Each number is 500 + 40 x the weight over its row's rms, rounded and kept within 0 to 999. Layers, rows and columns count from 0. Numbers have three digits each. The size before them is the row's rms in percent of the matrix's.

# down: layer 2 MLP down (transposed), 1152x224, rms 0.0466, rows 273-300, columns 112-223
# up: layer 2 MLP up, 1152x224, rms 0.0464, rows 274-301, columns 112-223
down273 099:556473494589445497481460499501401423535488547528451506510478485525549425524423503491532507487531542529551508503489521493539542444459463547577441523498532449546440512490488489453533529523531528437492559464493488515483507510469535538515512493459469574546555418503489465428522507510521603456454513561521487481477470599411497491515502507467
up274 096:435542496523502500485505521512528480461532479525531488459417490511510462509553505495548504548470451504476457518458479551423540496531524466560429528515512486511449523519488524512389471518494543447448514532489449517487468599411470597553493540486497515457538474552468408593499520560504557434420512512478479459478472437504468581505465467528
down274 095:458475502501520463504467517489418521463478491545499548491536476466521487537399494453534546535494532537559565434450495523534489421578521504501526456506550508540459489490556519439505537418456510528486545523443512493553544571505455524481537540468521519530533535473511463504468529483561527596558476377510464399489500471498488532527495473541
up275 112:557413479493421453520513492479449483434541484549528497489486434442536559488533543542529475395464513505498530518476573536572451452506519469503544441549495453559502503490500498482555509458451542475423479487580553539543464488462449484461492439522555465377478488523492483457526439521479520519453463493464520500470509434528572469519458531469
down275 101:520458532498478524527518492487488491473490504547506486470530444484466486534503537495568515530498551561445510526468463494496573586513491527513497527500484528585456493458511483548463504557471527484507477545524560494509493566497454482569514525547581482510492587486420546479560459444446517521472517504564485482482434539477500485454485456500
up276 111:436601494505520567539470495462555568462530484471495471547464485488449497501491458565455478507492523505513450401363476528459472481467473522480565475494453461564514418493551492462552503486508448496487520467518476442464538488523446495462484558537460539453514440505452423399491506518476471446513543533470530463535475513454445490491451494510
down276 114:501444533488573520491509498488546555508501496395523508477544500511489483519509528481577523431525535482464449466478472455512536509430499464504534449473489457528494475520449490508574482475469439471395526566419491495507459470508435424454491503533439476468520572517417536450505532469556528533520471472512449508488510495486459531511452509509
up277 092:479498526560526417472472454478565548472536543466516461616490518511486594490475504545493495555460535503455532508536492431480535517464478512531513463500542499533453523507587465465496531502442513516484489475531460522494528554466561429505565433510517502516514520450564602459577466547400495490523484471504477559543435506551524456445531548533
down277 097:469557495526580488506460510537510539544515505515546513463469491421436490509459541507557464467502531507424568460537523459471522499529487495522486454542485478512514515517533451552501564567461496492528537498555494522546488485502498426447453520523501562500474468458502399535487470483482476513564495526496522467590498574481523504540489506492
up278 092:491497523446396505423389510459532522524538475461530498504552473568464507491482445558504533464515497534485502529582450448510505453467548478463536512484450477456467458479529511416498462494496510472500541552505435502549544502514452519519452506566461477495482500510485463502513578478434503408569511404544513528526508531559496489518432504485
down278 089:456492555528514556450549543488550466554462541475583515514495485534461468555446522544471485501554464554478470513503502511508502481456496454525462427459457459535510547444494506482438440546492505516491495472512502524488462530518510501554557541439485531486444477494550508577552520507541450554526514523582542501503498548511415539597508491510
up279 097:455545431492499527545504450460515438517508481502481549500524497523501527443515494507500538484479469496561500493583473485531441532521497468485568497567473547512516506623556505461438455508468525516510486488493543489615537558505460447433464519505547496502483578493466465516541559554461557476616450456530434494419508475477573504510504503500
down279 102:486532524561480478487505484496506563504488523497526493499508554446523479511505517458478499531555489519439507487497540473472597482540505550507507502486563435476450536481503475521520491536514523489452476437571481533456451447474513454536543474484453508479552508416460535533498517502512483616458573528521546444566507532447516500410500465553
up280 117:501543500544521475463514538499434409538531466543598475478493512526505536499517471490530478455525550514460578482446507516472399467516487452533537507392552552515458530482456515448459475465525427468506480510482545508511398529499425499506482519467459495538440578506501491481478496465451533494460541536458481499463529578454461556563504563559
down280 122:518567589500520429545503566451528467498485444512503425520394499556492545469460451505561554555464525497494514489450459507515454537498502428495472497490518465595508552507506458464462496501498563509464505523499540501575468482524488450475467497472499486513520487486508574496466610480487529484474526479484509498465487446451476487586514552469
up281 097:485497553525528552582413509460508488423504482466515426463436450531559467450559463509473589571525507495539550559482555449518501484450544466447451501456556455503557493450507476501483478543526444485516448511534538519497460474472547505490528499452451431497559535492512473542606513482452510461497575505543514453511512522520465489507486454467
down281 096:437522545487473546469489519564473579490546459510478488621465567467486522472423566526451513449482502482529498433555458537485505435505474462460571529558478497489485556494508540457474527469422485467520411444475501521532563500473418527473498508487499549490393460477455528503520481497514572521443507507524501514501485483459510544496556493505
up282 096:581538560481478503504532495497482510513498491472599451494568520490461533558520524450492436471522495466570468467428560509499501532497484476476520523516452494526461501456450546508562419459545531520497574542491498433523429488433515479516470455524496472517512542513456436463403492456466478477578475565523504535545465424535474500481465510560
down282 091:451544513501525507547547479502511559513520482466451538537479542471419503475463436506465472471501498543506488509526525512503420469556530489531578484496424520480470422505539530477488502403511543547568489478505499530499555551480459527435493506545487527509476434485567447482529440515442508500448479473459449470512521474469443434502568492409
up283 104:500506460533450493559567491488451488547475517406513443514453461549387499440484478509471489522445552490514488485505498529473401463500516495561460513416602473397523503480515475495479486580514442515484577539505499460481467516441476542551504507495488466482534470498489453555539468491507450510532506434502477475537451554455449536536440464445
down283 099:558501487504498418476536509560506407497508492521518573530519505553407443512452492543525447442509506474477481463528511485492487469391563405607401506538525533536506453515570509494507476496493581483494498483482542481486474487563507516484486525443493487567533459482511599535457506493525443494449495508464512542511426502515476503514511509514
up284 088:490525516509599508461476459480491437512472526520449533379541547540513545513512504544467498485499508502559543444488554502560585508463537481501486476522514454548459523591573482459478532586454524508539541566499416494526462432538468531574495545510452472518534505524492498495487479484520523455389510537491514467477510519517431477439584461492
down284 089:546447516435504526483550592584496520439540512496533494527489456448539477547481500492461456417540567575497516459512476492440502437493544579537501510444503476532480509468497485491472510489461549481478457500533566582499419532451519500515543519481546510508382405528503585584542528525501445525572521573501610444499476514536449540489475462504
up285 103:510453468452532478578433424464452498534467500454459490426432456518480466543497518485483548502502590444514460464560491540512517500508484481506469432445568523456468469495574467444537548548485537509574530485426492524517519531507454536532509546425515476443451419498479526532497498475434530509527510465451487528499512508454512509440568545568
down285 110:456513532521475523548526446402511520417605521479462558570499519477440586508509474497509545420561517493434534495430496535455472526397551502477452543560511539586511570529510504503542503499553555554461521503535535454545554457409542476511513541484519530436450483470453529525534543434485522508492502460509466543558604527492548471460523535511
up286 094:485467543444504501473466500424507438561483537482494523471483488519525501513495456520475499475514531514504515423440511511598529496492515492435519512549482479497605498533480460445462548511471457447515526560557504486442475478569517486519520459545486462497475458474530559484490504465495552505548484545521492489529480558431590574493453478524
down286 089:512518438505546422523521564561531542368491448530511488540523508486539484487509431498500524492519570507472607544521485530480522515487532502485544490435497522549438516476539528571530458527557532555396526474527571468476502483461495487497436530488519496539524494526462436483573492556516433492453520468500510430475544559496518455567506457503
up287 102:444629525495539418502517497542455511479476432531466486484499575474528466530452478485460447474491538485503499457513512448562476462455455507457557459488559510444512496521553439484481489476509421541454531536498485603514445498577466520509514579447442472454437517543471435512565411499530480475564499485529448547567488511460470490472477533517
down287 096:564413483528470502512476525517538527495568426464510519506477508434478515512474492503538522536507416484488474559475536516465537504484509489507497571501535527547471553486406509502569438513500472458444433505520522474494562576438498465510538542612532470568498464469522526484492561447534487553547514504469529515463579440519532518551471473484
up288 095:476595550498545510478488552461490492546529534565487417490469448506482517468545456592501526532620446481516459496544516552534538419527479501526532520450482479498513491452496453573517532452499496522493519500440451505460506492480546550452506565568501483491649494558496536457452587492508509476510562481450448496439519562488501511519485533401
down288 094:515388496555485447454496453471495539461540488449504462458537570510474498418498470423509541455502469470461563489505526418487549521504472551445509503491462532518525437454478467510499484559509533493534580499511544566563499496481475484497494545566453546514501510445461532522545472474405496559533504511497501510545485498449470546448500499584
up289 107:471485454553506511511503509558554470520498453424482444492537489519550495432522526429497518493542452390465495458529561528416464502541467456587543442557482517553475524487477524456484438476533509424557465520488512515500504479484425543462519568511478496424540500506523540473476502510507477565537537562578462487465527449505428534510493554557
down289 100:477473495519476497474540489438546502573451465535545506534522537511469521503447498478504468538493538504498515550487533484518509539542525522491456489524531500490527484508529544593439549483506468530468487509555547485406559506603509503544433524478519572503515483503482453531510525538417489409415493472472449509538437548454482419444462476543
up290 115:507524520482491467472556554486530424468490495519494517482504528457466559515456485468513470521462540481514488540552487479523525501564522534501486436534545422485508510465471484431482463546606466481553490543524531522424426498462435488477550502475507527493442439507509459560501489553501465522484541530514553492534499567505549513434484563506
down290 115:569434485501477496530473482549530464453517482543447549454456565464450556462457566503474440539489537574486453546547516487462441508571573542487510551548502475513533451482495507474527480525549476481616565554490472496496457480495443495546519464493547578548493385566472520474500495578493515465474457494502509485457465546461552516437470503505
up291 092:559460446533593490502522559514523408444468479507450445455516565524474558520552456418567490547495518442503400508498482466503494547534510439518490556491543473445514423501433442473553456489454549394509459513463556522449493502486549455475495490509510509558484507511553503454524466523462508559509479477426488532414515441538519484491500533490
down291 097:521505466604453499467492518564468546504498503433478527484579479477521514467477529535459458451547458484563579508484526559514553470437536561441465510558435540533522533529511442469586502464454526472511584478457444477481458515455499547550507541464523546468493536481466499483441517503458557481434521479514510436571577508451455455533427445564
up292 100:528514545481458519468540420509483468544560465511476488485550482480546508486470502445550429512514512520470604496493478489525551553462522428444540456520456501400490536613556557492536516502486490517434587496463537480554524468529476502404546443494513564483527464502458441540445455504495462456456531483517506497442504513529514507473457529448
down292 100:514564519506498434520497519471432493472452533460484518495513538450525473541498435506453505421542503463486497529528495512530482495518510579538441514552457474501494504486574458473509467523483459495581490527522437448452548440507522529535476492469492452444494487467510518513505517444517549443459459453445526513557567451549568496508572550466
up293 103:547486531515492525497444452426510498468501486543440459497529483442572450483526472536484554461482500589468502496483421467498513543571497562505509485489551544494501479497455530573524499446460509491558452507510402460524487538461427495586488479546462459484544509522499500453567556463487514502445503519508426472618572508517477493512493459524
down293 104:499569497546517473477508518476538536442500519495457522525502452461525463520522532579444501531475546512539466522529471580452496445514521460450522503497461503480583491439496491496487527519500506598513517493461474580426448443521489496371445509493508474493487473561470498523469472475470515492484463509518475500490540445504483546629528437521
up294 103:498480510497521476529478462498456493441448492455531495471520442464498573564473475588600477491511522490504499473467549475484531518544439476583493507494505445552496465517498484483497534545527478464519485464470521416444481535518513559473568458491448514443427455437466518518525465476493533489526436468486490558600458474488512500500499553526
down294 106:444539410528496546502535478546570561559515484520505483535483518498510468463482539481381477511529406505554471519479449444544503448387559559475496491545554548436541491459503514519464485451500453522471529516479481488498494527461470474478449475501492526521573500530549480490493573561477450598460554497467471500527523551546473536473522443472
up295 099:451431452440507520580535483506512466493522515451492560467505477526459508575499440539557443500567512442452419488407563480552433481444521512476445453541445549480530578581510560539560544491466481464483511565422510506567531457562498432467462534480504480443498457500515443468471484525486494481535548434471562527505498435479477556512476486437
down295 101:501584480503504490444435443502434433432457505450483518605475535494474523525491521555497508436432491485454472536506564483494445589471451504511491551537426468445453457468490530582563545451493453506466436478501539509522515498446461534610460539550479535455527490538563534486474463532556535443514504497501544510532514479486589428483479473490
up296 099:511533559459541419418428480457420466486555535520468469532524482493435552476507465456528427552461487500480513423608503471517522492474589491448540583484473525495539463521572518497516486549394497496536512542473523443442509458552532501473509498491480524486417501461534489491549540531506492508560541548584571573552470520513518485510518481486
down296 099:563492450482508493476544544543533445483522526512459515519585592564517499493527497565534520468521519421514487463554524530551512511479516473591460450561552479509576525522413501464502526464528525576447540484500494548496521517534481527433532570470513515503483470519499575546501534516585435514442497457556560483550538544440501486523503493554
up297 109:438446503536479515508484509456441469548479461451470498497513490491462468579466538487524512526474525454529510563542534485495506495473497518565550450433464495438546441463533476518492516429546549546536508547568513519558471432496463535465531535486461504515551450492496589471539482569460445463499411458416556565521549491473513571489472568531
down297 100:475446507516472453473561440492511507455495467509459500464526467526581482538485530480505523492580497516489512492534466511532493541463506475501462475494476473502457594557469426548445506484470482462516507438462469459498450555434543494558524515457470451506491573470486432503510493531589450513492572453525501518464442529545537465518519446486
up298 092:470521460487508430463524529481546544513543454569529464475526487487470485493483485450520475482463557479584467475472458454523476536471398512536482538493451560456516556446427479469542466498459464486455539595502524461506499479475468529526498443550470513543533470486490499521527514516499577477452457494499527462520503485538533532461437539515
down298 095:517499498529524488454490502537549466534512480411539482560479532527572459522581484470493460468459426543447455560503487465501468497488534479420498433525488503439570503549513586501496549507510532509482512515443545460517436557508517554498427506465497581500480496443541498544478443495428455514505508507447472521511512567462572502437476494494
up299 097:510547512592490429493558504515417460415453540541478492482483510424501552446466454447503506572506504539522552557473494494516501516450549501475454512538501576477530505448531501438502480489474499412503499579536528473488430468505422518485489428564498560419493525531414568455500447535505441434520544528506524540485415480551467524514538494477
down299 104:544541502484557510473482484507550531534507409531462477524523497608520528456479459456462480497567559484498521467487502542513488570571447549514497515478515474498520504507503461552487442487488534520450478474502467456486473474511478465435455525449480495561482443480511501584492493499428566527483489465474517518536526507495563500415468516518
up300 105:438518512526542504438456574431471480495511511505529496512574525479519495529422450554507535435397551462549536451480461479537505499516529442498522507593469501478456474528482564461546480456484488467485524454501532439491474517491521480526597453500446547533458453494542498473541494513449533461495510529525464530550471531518472485572504520486
down300 103:524489542444472556484420469491585487473494448461505562538457486467522494487444497440511530511481508403394527468467475564500481519508510510496522489557458537506533470512595505544513545530490528587477573439517489515525437545463507508404456469533474597464493504501498441482505472498543509509437524496500467578491462458560460444435466477419
up301 094:473512533577453530520400494510543490525489468479533480561506486449432569479410457483519459515582488455454509460476553523552567525462482511538539466379504520462546475435478510472474499543454461469570510487464546539462484490526488474510517503454527483572502433484561561458482528474575511483433532519511431505493530474530515447463503494550